python train.py --n_layer=10 --d_model=256 --n_head=2 --n_kv_head=2 --head_dim=128 --d_mlp=1024 --vocab_size=1801 --activation="squared_relu" --norm="rmsnorm" --norm_place="pre" --norm_eps=1e-05 --positions="rope" --rope_base=98800.0 --rope_fraction=1.0 --qk_norm=true --attn_scale=0.114 --bias="all" --tie_embeddings=false --parallel_block=false --extras=["local attention windows", "short convolutions", "capped logits"] --init="normal" --init_std_qkv=0.0312 --init_std_o=0.0312 --init_std_up=0.0312 --init_std_down=0.0312 --init_mimetic=0.7 --optimizer="muon_variant" --lr=0.00644 --beta1=0.9 --weight_decay=0.025 --lr_head=0.00819 --warmup_steps=0 --schedule="wsd" --decay_fraction=0.446 --decay_shape="cos" --final_lr_fraction=0.0 --batch_tokens=[16384, 32768, 49152] --seq_len=2048 --doc_mask=true --train_tokens=293300000 --steps=10166 --dataset="wikipedia_en"
Each number is 128 + 32 x the weight over its row's rms, rounded and kept within 0 to 255. Layers, rows and columns count from 0. Numbers have three digits each. The size before them is the row's rms in percent of the matrix's.

# layer 3 MLP down (transposed), 1024x256, rms 0.0362, rows 171-277, columns 64-127
102:106148043134136169061117159060108067099157112126126096081083129138109097113091143152107100130170172078142160092104165098122155137168077139093073130115134106124112155146182094083149148130105079
093:174124175116095162118061083120164198122140090170140077160129164138093127159116118137130136159083154090078143078146135163120047154129114127162183123092087063175106118143157026091132124148136115
105:129109124126152170102134142136146134181154133165112143111162204135106140099137137188113122143146138104088142102096123163095148179119128135129050203120043096104134171145090143251134088120123080
101:113116112117176116147142153126154060093132149096118105162081119138120119088096121134140118182054153135102092151115139125086116127123144150123181133074142069106091155162166176117119085125084123
105:113092149153144164138131137143130137140164098139101117148128085146121144098155100147140073167107128128171154138097135144177072135181164142169140093118132121147104154189082161122156131155106160
096:121138114155089098142141107127095106173090144166181078164121161086162067153118138092136104129136204079103191133158118118124158146104079120214143137099120139162117162134155137143201154102144199
096:087129133075120117132196107119092164124159110067103114115074166224154157145140224087120122110120118147098139116091123144074179109132099144151137129122080121088102148119157105157139111153130118
093:132109068094077093141133178138188116108156097155093073118097093000202072086129149126082133124094113125082099147138165141058141074145167194127125135142160137176100113118118074105149137111161136
100:136163187111101143188085099131103093105115129168184166203127092136109156190098160154146182145134126123216084136142143125125157131105085149165119106212108176167165150216153170122084103109139181
100:126153114135133159112146144147135157167103089122122147092179185160137095125111085126097194131083118107146155115203107135050157082132171100113115178180165193103075095129123103172138144087136101
110:057129127117090145106112085134113200150141198158104098158110188129096139078071153121148128118091132065136138142138096123159148091112181150075093097106133132151137125160152130142124098150093133
098:103123143135134163118043147071169153156123149160131100200189083146097157058080092151123125145128152080100195129136092143143139145133085139153129151103094159163186145117096128060122085100124061
104:155078114100082103140203153093144120134152119105140130129175116128121149147108079101104141168124095128148128106189086130133097135157086091118126110136133140154118125132121137138165110107170165
101:177144104110142123097131117143133149136202174113162173109193141175073151135155123179096137138140142071184136130155094152131091138135168159149102106068120135075118110083105177109150080123105121
094:153083116113167104177198158170088173118152172181078127159113102100079073085111108155122137091071141128125145166136140140138120176142085188107101099101140072124129097151154143154141119126173097
106:079133087142128121132088158111128140141123111148132145170195115112105128112171129127108105114142181143113142118203107137160067172099178158111075062112193116136161199151117158108083162117144143
115:139157118164061155078118156146087087108100093118133096137115110119157165128154046108126187168146167047118125117121159116107090112094123148191100088149084168125155160163159151060099104111122130
103:117071136106155166088132133195127155086118164152113096121168113132090093118117176076161125070122184118172178147122106129180133185095115175102142137102111156144097097164161159186065111164162101
117:156156102121107087142180210114086096108106132123119115112095100133108201079153090107155170168185113109105098151114103097163125139200132117192128116153150141104146177184161156134128086067134173
099:205124139127131132191161145101142122149153140063124174139110150154145177107167127099153153138158131098112150157126153095133117112162200145165166190124140117137100178169116150048101112137112167
099:063128124157199116130104123134103142145122127140062140120134176095127140101181040166152157161120116136136116137186134050107117137143097189105142104123152092114145095118086130115139065123117108
102:128198157130135124134073141122151112140099083096179140164164142133144083160124154071134182147132146137121141121107146158124148148137108139143124127132173105118130131115124126151087150104051158
096:127119113143100188125135193117102203103163061096106129105152070139090171104169114165152089120117097099124121126181154137094093160142120110071129144092147068191149132122093141098109096116085120
096:108105112098227089137148052130125138132073132103129129183092121139104145189130109116098101161152148085131072119164176102151087157121080163102130144131126125150142172156113078139108176110088097
104:141152138090131141167166121146116117128058171159138105138192118130120121223118139104100154064128083104110127131078128170159188152092128117112140137109150101180126093186162204085094144136092159
090:150126102133147149112136061115175100077120157174049180134058137118131108169141146161144100124083084157114098120102108135135109114189134145143088157072170149112131125123146141133150127111194084
103:086119109113146107121149170201088183097137145163126127057147162106176131128128107166120068098146133134047064096155121108154127092109145053186132140086126159070147132102149162095149192098098083
105:142112126170095094064139199093124121123122172180157140132140146136157088140120134142148141133164142115129112076127131119107133169156187080131112102121081164196139064123158165134081159141137129
095:117132105151167153112153136112143103189111115125098114133133137060119150117095120148131122115147120145124141142095142172089117160108076097169121132119152140124192134095107121137129140124133103
105:129185139048143105066091118119133118114135169135170087179152081078073091111183104128180156101121164158096126149157139105132180119179139166073070087171124159143115171160148139173137113116129136
102:115131133108159104091145111114161187131142124152091117191129150137152170110087114059200110093131108043158136144125096161127161149155184111143143202052109161172138107168108056129111113123149089
101:172114078139097131144146088115163085101074148069088125054106103157111148099135159124116170168086093157205128167225102129107085165130142135133141164126172168120105159154131115121132149127160092
099:131180170139174150062131147135094154179163098130188100168112147092100083081145161174153145106129142160089127119175113105115124135141152062173139156139051214091152093147173051143133144189139150
097:140165174132093085146117157126145096070148085091171151066095118130144149093162186128177163123088139139126160094113122078095161109116156123119096115130146121082163156152095203140126068066070091
098:102094131137171122155090180120135157135082131096126042099123095175155141135136145144128089119142116161063151147095173211170103152142119131094128109098089197140134076119176100102133155139130128
103:141065106166102193154099167148096143112152082120186102165145133081196156117096073153130182098130194087121147134102108193163126111069115125142162124093100142092121163125158169134166108103118145
097:186135177072148140116138090079114129138124086144101128120170160109117199056100109162157115118131094183100095108148198103143109108134196135177170098126091117080101224102141133148129121119173144
095:108099161078102095130158187152131142085139130130142139105179127171125120103145125070176194141175172117083131090064174125051152180156133150205137148131141149153134109161179102138101154113142087
100:078128150144134132129111125148150159131171139153087124126109100152127127154122130103140160090142085100086122095097145145110145151156110124184123140131115145155114188123117118060124122121074097
090:099113143092122096131121123147124156140152076111124173165103143140141075111113131108165110158113134123132091108154147100072121072102157136088145148134215154149211100150089134185186069160150158
102:079157147110124084128108121107132081111182150099221079139158172073122183142145111187184114148103143175150097127122133152095145165151159140112085173100096166097125118166107078151067162089146114
104:113172110131150150147147114084158216136098122109131060151045090123146136117118092136157150157120088129109119163124086139135115125114151145154033110133132136152099074182099130159109047107127176
106:115112208122127097169114103185160148083155137133086167072088133181172133093158136113136135082165155110101122133173186133141136167147134125117127123133113149098115161157160145159147107058123124
101:131128086165151130046172126093117133101167162083197094073114203174136137109137111138123145130140130123155164168108125151057134160091161144125132123135142082118073105096128147121102156201125181
102:096138150211167117140156176165193210158149113110152195130124131150149150085130136136137144111125143121195137146121137134119148187165075118054141104169161186065095158109113156178089178157093097
096:138147127110123118085201143144068106161183129130161138142132197093183161100114156135137165116141143092140178134151148208136126132111093142170187102083146142141115116111183189128136141076148136
104:078129132213116070155103142114146083129086142129147102099158170199168132114104128121124136160126152126189118132157095124140115074098113162153132116170140087107104172114141082111141208149083151
099:180068119128120141108140104138157174098141152170127129111158229133114143121101097115119095107131172146105138139131124100147082091109143099187159085128121146066140179096180177135111125153054125
101:149096181147116144140120126159090176134162147117170072087133168137111129106087139090197153106148168135087144091096173147109131168124129148182057141164088170175146157131103117176134200154141139
106:117145090128096164144184130148105154086086119083168127179125135149122087208100122164118114136145107103146126134046091100106119095094163089122099091157129120116073130155151127144149110111136174
115:158164084152123096069080133092111145089163120127090080090110163141080130138154103146167155126116118098154192091149173109146172161148139136086116086086194151157128156132137138114116126159117103
093:119121086179160124086145130104111090091101102209126113129100106137159061142119107123117116155102130108109138128185127132061097086107123136054123119146130124156166104126139083117115097169105206
104:163114134157074186121094158097115143189151075123144116152120112102153101097146148092112131165140136127160158068073093156146054129117172126139190097176089164081158086154132086111172148119130135
095:173121114076078112159106135064112160153096086116097194075071153115113118125126101130128148192141138051122150142146131091136123108140148147138148132151129132177097100200091122122176166104116185
108:140097147186134144108130163138166135101043104132125163114080133131065161176127151103164141103060160097106110129056125166152141115166098174180168239089163112129150126145086049084088065102105125
099:187063108124044119142124124140126165204195034173119138062153123156150148162112126105173109058151174104130119106169108075122082135170144147168153112157063179136129143138123134115144082164101134
099:076124156172092134075128129145199158062117079159102118130133070111155187133172110125090138156102112101152130086097102161172169113151154114124118150079155091058111145095109115135139122148151188
090:172103105106098146125050125122099082096094187088082135093134134093171073167109122125031074075154156134110126124109101052147064145114143163160108096122095175129130111090199149092168185060142155
101:122170135087149099068148092139133129056164114115211129088144183141137136109113129060173131114188119137183112191123170136107205124116101121165238169105101132094100114129130176100114141112153150
100:140130126105178108150171101110157133097208045105140073108192124146109106133124117074130122116125121121143111181137142130077113147081113095149102118075132152123105136162086156150184130130112122
099:136116127096094155168113081088172194146105110085126144171116105123142089114154091093122123134127070101140153126110109150146112155151131132109077154115151115088157144130133157136120137179132125
107:102172138137085112172136142122192105154147123125119123122112109192144122145094166125159160098150092076152074126134132117155119096097156106130132137101154110116132110193120140111132073177169093
097:141132147121149102205144159140132090132148094131124107149108034122118099140143198138097047213144094124122156105171113204150095154134106129212144097136156103155091126165175093100149128136152151
087:108158147160181109095152105071122122148108151168084115121154126134122126109132127087148074172144096177062131185147102138137105182112094164077178101093189126131174133106178078074170149097153132
098:136109132098096175059101160139169126157046156167180108084095126148188191148151138126141102124174140149157095150141144094162132117158106123117100152106141160102139133148138150126167106158165112
091:115135167051135106151139093186070162178078120116096116090186082130082094147183149153128160126172115091078114101127094124170136105092184109111158102132177157122111161156133096130097146165141119
108:173100171125124061103133184123136123055111117138111128144144167140131116154126122143129171163153130122170156155137097075121125158126112114113108147073151127114142160144176119112123170120167094
099:106091080091093153147123111087122097091105123131159144114130136133135110088105165117127113109113140071175100112146166107120169120122129176022154085118170141073090113182131158154130120101083106
093:125076157098097154073126140149161121136093153120126137137105164118126110087102154140147137115116201083116136118173169157068200095167117093124130117143160117144092141139143114157127121075119152
090:097134113160130163145117133147138147127145124178111095143105104172064167174189093139121158123085096158084061183086138135116125101140135136103139146085113179153166156107095159080130209129089128
099:160092146186191152121092143146099177122147152190126167124113158131088182099139062125190146143147138109090143115146139158081121082119109123141115135085125090148129102177170112107150088174109119
092:132086124146132129077098138144064158166110086122044162134111148147137123135123116164147063148158155124117196131218071161111141126146121135102160177180148101057105126123129159170132128154140112
087:103086122093124111116089094088165160187070167113180171098094077097116118170099099146123099095166153120184170143106130150119126124100112153133120083142118160155116068171087107115122099097093131
095:163123143132118151073088087044129078133112088133116098148082131188086123159216146126169148132105107111096144126131101085107084132104127107178127125117097221162124098181107077187106167131159094
103:151210045153112205132168100085131112101142104131153118083128116112079132107187141164140124101170119089180141102148084122108161094137127077118144145132101146100124111163120118120144156133165133
098:081049100146184090118115145144122077121160117104176147128120130078150173117140172164137178106113065074188156174192120097154115128058123166140121079084099093140086118119128148108179117128175108
097:114163111104130091132146152179131161098104170141120133171152092148125128114111073082109107120115160136162130148186109141141194156149115170088105139157090138199125088129175080115086155143118137
104:196114148115086126115151127137111140111165100093065119101135105119069093177117129169131118153103132124122120146081106110131133113156120088100073098144100137134142158080161118084084161091159154
101:165163083168116124138086154149136183075137164151113149116168153119137092142104181161077132140133101085102106104134192208160127130069132146153114076118078126109135167102161105128133094109125134
100:166059071128144086156143181176083145105171126131138136121150121130132123142128108141144104108173152138138081140128202189134083151156136102110142116137180133156154148171105142101135108102181135
099:138082172043110120093156119093137172094153131122155154132123125175127147180140131132126059171142128091082181113147106140101136098128165195097148139198144197183142138112110154054154157118095117
104:127140137141140148138155169169121113112114197172099145095103141164105085080180130186116160115133119131154159152135126153080090211142161119109152103123173163161147084131097140124137105140090129
103:104092188122116102128149143085099134089116157096126143097071135122112146107143111137132133140093100100120146121119120105055152195147121141049089173117083138096187210136137156119119173158095150
096:150136129135126150158176189094107117077147097123157085131066117116160147182151143054145109134164109143134105144156124112103095115115091093158183165110081143045144140081157054098124122140133098
102:075150152086118126140107143149146103080166055187144113148058176156126145169186157131121095151129099110150104116089058141161143117224098140112149070109154134109155103083092135112088117122156137
103:146152108142075121113196069160120137098172085133155156151126137116064102138191119143107202157111147123139129147133160167146121138113077120142136125133087113136127143077026119118169139137052168
105:122156072143072117142107133111111112121151129165120088088165148130137099042148080108113155137131126117176139100142176167085105099168143147175130061117132140110127086052104120147094197114105155
098:138175111168127139130158111097126097171145151116132126156132113151103105122166112141108102107122120153118109074172154129097142069149115177141161183170113076119094156151110160125100050101113108
095:122122088096169104154150078125170070159112184098174153084123121126120135114203059084118095122124105142164152157120111128108118077112116109140121099147132095109090119130112092166119194179134180
085:218153126182118134149081111124117174099123144119140103098109135136067110121130095087132131125139163136080095087116177089155135125057115104129105162114059159101108159136148076165186144090099090
122:165129131119131168125116118053154084123137115156147120143139164118104145181097101075137146096130103174113076137122138118157162156093070085148175130120152146138147120087151065184154117184130109
099:093147125179092091134152108167145118137050097125122160102143155127112162066156085154150175145147144100175139116171142143110113119095147170159176157057160140101070126124165061159123142140129108
098:213156132169173164114138157161201163129176173136067171157175152156120152164169130145153160155143096104139143092148136083123112132117116170169150126136079179073130118105150111116125182081085132
101:153135108145107127095141134121154163139154138040118085141144147129117096113147169138148173102147171126147143130201109086164135146079062167102105088117208155163112150178159109135132086091107141
097:120065132109146152145131168166132156134141112146173062135079158148167129115106110103107090097190143130142109142121157161174127137092179150170088101173126150159121153136112114093088136094118150
096:128125111107128131146124154175146106130106165115174109193103162148093072134178178155125124162063106124096128146168155136112158123159107151196152170127117137126118195054101040138099126142172122
097:170064133143149104095131149116166127155129126120153127154106152150091107154213172073083151128151108160147143138096143157146107105152093121145141183149110134155190113106112102115133182119114118
107:106102089117161124105098154093075125095088136122111140133157111125102158137133083110132136133170128124083165099118165147106142116090062179176114084158159126127121146109116140148187104113077171
094:134110162127120136114157064116096085173129122127210088034132164085151094097123138108132123059118141129160115074059111149134153088136086099108142147059104157062143085144100109135099115147159099
106:177111140141111126081090147112111099102124123124079120095148212081128157140092125171140115129152133126136126160170171135118077180095104123185060080143201114075136111109149082082150129115097119
100:081135156114082137183115132157125177111152170150055115131149087150140133081118101077112149116154108139093196098070113104114084091147192126049209073084099159152114123118115127109144085108154132
097:153155130120126120122114151082166098151095146128096105091085106111160159141152120093099171201170149093113182129149155088134114123173109096148127120099098138047099155121113199103091161125096103
100:178148084147135107131166101116182134119110156125070140138149107112071158110080145156143102184114152116135103120126144121151179133077119163143125127166074127201090168186118083057141089129146119
098:151077112142086084138140182155150138086136153119123120121230171170143098124138172147131148094136123101158135120119145122092134097058114147096137188131130080167139098157113101156150135157181090
112:081115173164158089166097133194143148153138088103131151165138109195166120110109162154097166148094163162125118085063104110109104138131097132145075129117169130144112157118125140142106140103136154
103:077136091154148151117089171121122093081141157158118096137106106185094148165112130100159072115114148105123135198168147111141100103155122147146106149134082136148113170149161052195137113142115102
108:091126076158101107166159152155072119127150108120144105177121116133084183130125113126112172167129160149103110149167174156125145095150143144134126118071174166124100129177177184181186143171093154
# layer 3 MLP up, 1024x256, rms 0.132, rows 172-278, columns 64-127
096:075168063081081105176163153088194118205125106135140155102111092110153106153088097119079102117127129173138065188166135149091093167160160145125159153083133096155086149089134182139108192150126150
099:108188180134118132154198150170142130140168145113069159078140128152115130135160127152144146148143132071098103140115127125167132134103196078113121187054134091192136101066136139202156128120110121
103:155078106110177104125087151137101084099153118132120095113122175165132097137104148175128129160108179192102077113133098087097129134133186158074117075029150054106140103121171178138121130150149117
103:121159137107097178117117148139120162101125133086133135081174097164122194133163084111145123094104100106176139101209127131168121113166110114138104154177139100092117138138087128075118106090115086
099:100131063086125089091174160143169151115102068186134160124098096142149112134093187147123128081107130130103161118132185133160096125153171101141144127119092143150158100101160102153121164156144091
099:110142112185157046142077130137122160123151124165183088116149109169123151073143112136093131120087096140119104122100101068150136118101115136117088117137140167159117093156091141099112194182126094
104:168108153118118153136125095130183110159078124111133098150102112130114085178157135146144155100066174137160103171121111145126082132171136186151136176119115095105154125130156085117178132134115142
104:128047139118117120147163150092057113069037136069096186153134113126121138098145119109103170128094137111136074131120145074080142100168178102120101111112137115163144151135174102131152186093178115
105:141166173123126144108152164145132059089169103071105148101191122115104154138139199114141162091125173197131076083202141098157128143116139147054147142075205163048128146067165113197147166093116128
107:163164146106117144173082140080172111130099158159118100125109140163163134189111081144121117069128167171131146073106109164111138176095195158117123125088165151110136088094190167133067177164087094
095:121134124168107103128163154151210137095114057136114066115168107118144151138067072092173153135136133142168102147117122121094159077135152120160133136064138122156115097130137114185129123085155080
106:181122109146119104164220152183107062108134158116130137139141141175174145105147149134126194169148104154138181098175116157108044102113170130153174073131138134129077169138133092151107130130135178
097:134092181130094144116124129140094154098124111100156113163122115111097097177117130169145132136086199125145124153140138074117106155074157122060107138150117125098112110068093099132167105150131098
090:144128173089157113130198132099165181158193180121153168122104141126131116089156086166101151143125113101106095097103090108143104157072146130161125061138127180107106133109138170139082155071119044
108:123140151118114098136076171093140119147112100095086106128115140102153131104094178091129128113120087087123143099133030098056130096102129142134137169123135103104170073074067178108121086148179128
109:174125070091134125150167120165155120127146140159128138093192120149194147126099095127172121118161183165146161135082165134161149101101143129104063094100116159110130118105100127167126120139107091
101:144161090090117114114136112183141133143168153160096130128177123123137085188094159121082104111155162103137178106129114048152113149174136100086137092156139156147171164159202141149159140090151093
111:176126138120140160157142102116124135132134096132137111142182102124176103136158155155123133060172079079127154134124124052096072140101131144135158165131159109155185102128103091134121116072149128
091:092136131084069121171095161131111151177044144079126157135183125099117152122154136177089166115137120210076146161117131127122134099121093200123162193161180146183130185176090117100113116149094127
101:092144131128148158197110114128110156170175115129155120176130086112150169157157111143102091123079212120058113090177141136076075100149140126129113108097147164097134125117089118101153107185113128
098:114179116126130100125119115172081122107142125070082175122137069067068176169131078147135137160128097151099124140094156138141140120146110130164127126084117107112071167079125098171091143131097056
094:117119122102092208156133134133189137135118092091139113047124101172147109145134115162142134063136141134149098089147110130084107095096144140176144095136118135112118157109103104127127168094107121
099:148085120064175105084127103174122103149111127104134154093156151136134109116103127122128111141129087134159048116122158077132127148162088107073112106113177130160087147113130151137096136074163134
100:131132173111109196152106182113137115091157142125132133119130067116054120227140131111124138076072129126145065133118189086072139160104146146153113173147146137127085094086078173081122174092143073
097:042160149098064132132140118090101117137179122108135139106153190149085147117138111202105167095089162140139111134122112151091098144156116100143141088152111187131090153157089177131159172106135089
098:157174057101134112126109124161126149164173114153065168105138117120101122150176181170115202144119126127104103167125228154146103149145154146180112126110119161126155092127163123064117184115105119
092:156172096149127109145087129142065222149176171148136159133131114172199099145096142162131135100104193122108100081154138067096107090098183109117138144095099134114184099077098147132066128108148097
099:110073173186109184145174139128089080124136174108076065138137132118117090106211137126122147127108154133169142140113149136101089074113078157110125130158132167110080124119110162123162168108127113
103:182195150096150102144146138145157138070084167145075135105126162098100119158136148136091173144159150144093086181120158085145111118180127105148140071173124127129177096124134144115127122139062153
099:056118056079153128110160160135173135130114147138119148136060111088110135110126144062164190081124146124149146130127141114123098142123114079097188109044124125095131115194178086121164115101152112
103:080126057087162137175143194124150148109089132121102069090168103167136136141137139122151167143153177108102146143126142100105115112107097156172129209141128173086155092090124136104133164118174145
099:170132136150135127143180176116168095122095104134050113112109059124141147174053186137157091169090083145202143101130105180176114124118148096103154101172128110136103104202145103130162174131133178
099:153167106148110170175161136135119146108128138054122084117131123202132169125172131089072134139098178098142123154141095156101161110135157102120128108172184160144097098069122128127117158099161103
101:084101057105117110127121139130175154138161094170151134125126114136120065104160153169123151070087050109165158085099183135104109150100100138107172135100160072087126085111126150132094159125127059
106:155127122108203133123108101208138142110154106136125157088106076147140153121149151086107172108104159104172127108155079203111164094135148058150121152109070111113163077113148152110066110145105186
106:133121132128124120095081141070135127204148107107140136137144109095139105170165074143149201145157111130109103168143153144095151107153108138119105131140156107083145119132177083139121195089087103
100:122139111085135114153143115197090190148132159103100170127158151163117133089187201098171140079158113159121165134106083158100122169136130073177116161174165139162123050134140131064065154102142085
097:111173088151109127122116115098167162152160159141137080088129124172133094022170115138082072158139167121062086124114157166176121081126162074155156139175091107129136158090098180163110113191093140
092:125095109160123142157190144088142097167136109102134156111126111161123136145128205116160108206100128117156144132115109148149106180052146233118120140116089142115062161100133109158177134142073119
106:111119141123116134130117132152088080125147106085131115084091113150142127144153100153154091123038184170162101139146080152110132129104150139125131157118147120102088114158059108087118131184075174
100:120115092096169150162139123140191142010178145108096102157144105122162127153136089119087118095180111146078166103111133153141113155188137136150074116105132145098101134079106108137129142057091118
101:117138153137120129165123111127135133082112131100148210137055102151184162146197119109155153163160105099200076129125150098101105089088135136127192134157135182111173143078143111162136122137140094
100:184080143131146095077172149094155075171209162129145131119096138127103189114141096114131101081112142159142125175076170140122133201107179128126148142143112093147087130077111115115088192142107156
097:099106180145112087109125063111151042100187089110167094138164139134148112187114215164090106118123112137143075116102187072143123114081074131107104155195191138087155129142093135153084125100118116
101:153188146124136113131160161100118126089107118124140057146096142106135096164081162126159109113152139124132131088194146072087112113088138064108135084096152126208111085080155132149125191070108150
107:103125119144177124137088177164163110128083079151195111141134191164117146173126116150121140126070166171142107099120136112108121134109054108181074222107132175156067103106112106118096156124105089
100:132120111104172085151208104104131055118139199086142097154148123097152194167098137132147062082138109153103084131159179071080089163119150129129115137113151154150130115113091133138138119125149150
106:166112107154133099101117163165099060086092116094093101117089112118164149124087119073200108140140077166129079108128191135118148131128130131099087143108142138157171117057138185153136131131117148
101:140131176138149081158142169117151103111124121161116128203104125042146102169133159139167110077151141172096054157142106188074118120170141109128120069152179096157109124169144201106116109098136118
104:179146173148194116141108099130141122107121112071113105198092101120145099130129076091161136124184123097155093121118134109109087099164138173105152181140176122117167115094200131177082130140162005
098:172113057089117140115119129141152161093148127127133126091104156093144179119113094079138094114123135148099110189071151150144108174076122137148199066143082090136110140115133107144162087078112157
105:140121082131093123072069162091084080138133120089132146177109144103115126103087128124178078100125169103141110116170115165156069167136113131073144113177089086117133137108067176139133137058144147
100:114062101146141159095148087069113162166075106131145178109116088154085155108150129100098183118101156132139097155056149101183147123083116134155125089129128168133131128161107102089178091112159107
102:160100080157129158171125144150120091226170125148124109107090153134142110180113061140130171121068167122127119134044124121088130103091102111129099160146138109127126156097111110120103092124104114
102:173057113081089167186140176110167141110116178150150104147136123154107126165169145109126124127090087071167073125138100095119123166195128164113150116153086116131091064143140156099168095115072147
094:141163107156161119064154130120069149156123103148131153098119022198080160120138110114151106154106130207151098138105076186187201144114127095127097120153130167165165082087120133134086102145150121
098:096146086131110137077171191177115157115169126112173122146167139117190115128152160093121171190090114126148117156100086084133129164119164057096137195084127137148078097093113052125117091097086095
103:152124134130126064098226131125143088135051106111184132126172152119131093130119095103151084168127068132138136186126103077114170098118144136132189140087150103154089120123156111087149130175116158
104:126147095083109130170201075070114163136110112114094072138160166169120112131069144120219022095132140056118142176118144106145121119114147056124112086153150140124137113140191147177167150149096069
097:167143147113115105127156101113108078146122172135136069112149136112154119167197132127179145117169135171178115050145135099121136096122151095121133167149080118101146128094114146043112146150127131
108:124130140163143122177051153201081125181138121161195132095149083091124055137115122117192109155148160130088106088099160179110126099072133109173105166100118142132129031152137160161144193116154063
103:109166121114186102128115082139124174116130103114178149096174090133187130137057125165107156150083136116164062100186132135140109133103137134141110086110166168133146091179151066086093122147154110
095:130119134180169112117138080132137146170098113103106093128128140073176141113071151155136053087085129142176159060139103193122143115097109154113100087097090171086074118087119129134140038110146083
096:153146093120101147095153163085112117193108116076202160200110111119150166081092174114144082081124105118106139130097178163208149134166158136146113149117136127065105143043130114111144101113127137
096:201078113108104123092158105150071113136136126138100121139182072087189107126120127113118109162111103048087150087128131130162106059179081125088118092098131124116089097149083160146135070049100199
100:193141084159134134065111127098104114127098146128117152220117170122126090131162140128167120115160124149103170132142145151137105096140114117116096184145083110103100113093120164122116143106190102
106:146157123185103118097088100140133075097089136148142126105123053136113093163209154083106126168132140185106152130105153207103112163164099108110097182139071089127140113055096149133156131144194087
103:159137091124129133166151125126104121127093110141083123207050107151176129100096075141122108167156105170142151136082194102126047151092118159158158153126133082119111155086120130131090102178130132
097:134115094155101151086116148145115145135119112131193125127132160106139149111082078129156118094104191197122135075119144114174141143160142122126119121131179185160118119160150132145127170107154102
098:090131073131150115159087115079125168143113117103092143137109133115114141094200085172184246119137147152051144149122119081097160125108098106129135115115119110138147161144108151148113128103106103
095:117124166140108103163162125123065131075092143163103110106063153074153090135124127097063123095078132137125100138166067124121130105162179172092190115142112125102099159092124156104115171084148136
088:091149110106110158059139110170100086108143163081148125141080180156094145116158156133110131170137156149169138097171162119080114168146134162168164155099074065150135115123098090125186106151189139
095:145126105105153145138149189107175088067078098138139153157111096141096150171124098041086119197074090109122075155134122176136097160108172093097149134130102170093096122078095127132143096119128167
098:163080136097120166200142135164143122127080145197093168125101098123145071092114094098108124118151117118141195111112078155197124106168148065158096086125162129151190083098064146163093119099164138
095:156138127118123058179062125160108146158113117111124116089144119133197134131138116133077164175116148119100140134124128080152080136147130128071130108096085160169223070089165117117095186106163144
083:161139104163120133193040153164121156154169103152109070147109133064116141125067105154142166087091096085091145076135161119148177155140152078122163161167118096118141081152137115092151153080128146
093:161087124122131113079146105148139119081106127128125127089178123122153110148131174141191145118086181128175111095105132082105155108099146141130122105100167155161162109106139095146135135146144145
106:138077158126124152146045126161141163108151142166129152121152136146186061163154158164128150124073074063182154171150177067155123093074079155155085139110143161138139139144123104141067097123153129
106:150104055119110116129159188135123088138163080181104078165130217099112155111167151118123141126107114156125094106072115098193129157131153107112160095067129133144101186110102101149153104055133117
091:106116162141158110121197101150065097136098155103085130148164141154152129067110102141168151140139071152145109126122097091176152077069100098106085161189158084113134091154182086145153131125101044
105:143133145147185126172134165156134114089166128112110160122205069133099179146141144106132138110128137206105135139133145164119176152171139104060145169092107085116100109062108018136131129116097087
095:127169129100116119120153176150106109145108052103135138109110085180096115158097108158141177093075176113082194194142138147159135141115179091073159117161118143192123161076114169160153131119110154
101:174082147137106130213209148117069108182186135137089153106141156103146119128135135128147123119100168098165091138125071122165175109158153098106151084078117162088071123117188106156133118136121167
110:168110128141125127105149134133076117173137187122147108129109075073110102107145101132138099132134135177140129114094116111133152121173151145121184134146142124108119057064111129116136097123109103
100:162136162099199118130114141156118107127112106114136148156143108103133138099157168062083087149110152111184072112151144149091165023088165116124131156123124143151144110128121128113105148131129130
112:139146120121113183130105134103150123118165118114180145077137084161146127134082153063154151145097125091137089104137141174071131149166216115151122187120105123089055140125072105124099136128164109
105:127173129119095147148154122128131104180101113129129106104141119070199054149146154165099182145125206171127146130138120123198145148154123154115129104083120152135127117155086109110153162087159129
097:182135062122181134120194043107114106171093094077138171177114127084120105177077150115107169104149177154135150132110117093151121121153172094153160081195095116108114092139113030086151150150083114
087:119160078114104070138144144157090144099140108149072107084073140118126091158178126110165174106099080105160145134081065096090084105111104157086149151184124145139142141191112141113172156126111170
101:121142126154118187149115098109113098148115190149151133184112132078192168188100144063157155136140147119131177161135077105149107137134133110065113120131147111106157101055113171148123117132103132
101:184144125146109139100100193132127171134119103127115126105153161123175169163106129182145167095091151105221125122046147091126127143156164142114188075100141139113103076149139106134171206157081151
102:139147135178164133134147109085145165136108161149100123096123139133117121155101105150177184127117169139156096151142076190132091143163107136147145194120045086167121112129048150153137108191075150
109:127191155128128182119164084148063106156137156140127172125155123129148151154171138106168152110092225130115145170184111129144199109128063133185124101133159142127092134139123107134140113116052098
101:113131147134137130132110172137125088157154109098115099114049152158152089086071125067110143129115112189178091126108186159163175115122170136124105138073159090130135153124124155119125144089102135
105:089088148134133129189139140130174132136077113065158080057069163097150142180196165131139129109095140121156137111126105156147168129192092066181108100172143151104139080131099127109113099130130134
105:175071169102142146102142171155110153156066144062142158119136124137138117172149144104055143125120190153144112137113164079164072153087133163148122124102077142106170121164135075124130176186129089
111:170140159092144145102115183126156107121164110132128096155124162044132124214085133177164113082157176120148163111178134120127089147115122152118124125136085058111061098100116157121133148143085092
099:128121120127144137095137145167126107085132094082103056149104094160112157155145132121143152188139100096165105117118123195103160147060172146090174105117116106102186093135061105113155134138095194
113:187121138120098113084157118111121142176125155144167167135171090102128135148141068153124198175090140089113131100192108168089059116152118136107123187106140138181152064080086111108167139070144143
105:133143169115147162107078082146094074151116201141144090137088134129124112129171110111165177134084137071101151129114108120147113127112142182071123158133123080104160070144111180152134105091225143
095:122120150085185085133127130055205100143126122110176147073158104135142182139157182110152147158128115171122134156128110114105147114140096159127133105174126111099139151132092080111155154104136090
093:088111191106139120136170119145087146133107175094192143079154092100179115122140076113107120149136171182073112124061101136121059111126075110123145084167164139184101099136147095161105104093137150
102:166133119089197095118137125137132115163153125165117105099107155132148108112127119113129128172150151121136104120115181121160218133044107120103153153102124179142101110035134121199165138044110094
105:120048079140095095139157137143122133121120090130150128190087157207106122085079167127136162168099121124107099131130149074109089211139173158120146166152149092096137170136138107135105146100151135
095:076132088181169150160123115123160115116124117150145135115094109131155117135111120091122089140106117121154122103167104076120196133160190102145097111137124108135130111130107074150108170134148053
107:125182107159118145151160115112146102133135133199134095128060145165152091136202191168138102092113093160120150163124139076148122136091115105093117089098042172140087158120136149128103201165185105
100:114170153147120153115064112159038155093123193155056140141139120164137125056189159104187133110122145161110123111129130108110128137098143137102109119119115185100123098135133135128160076086070111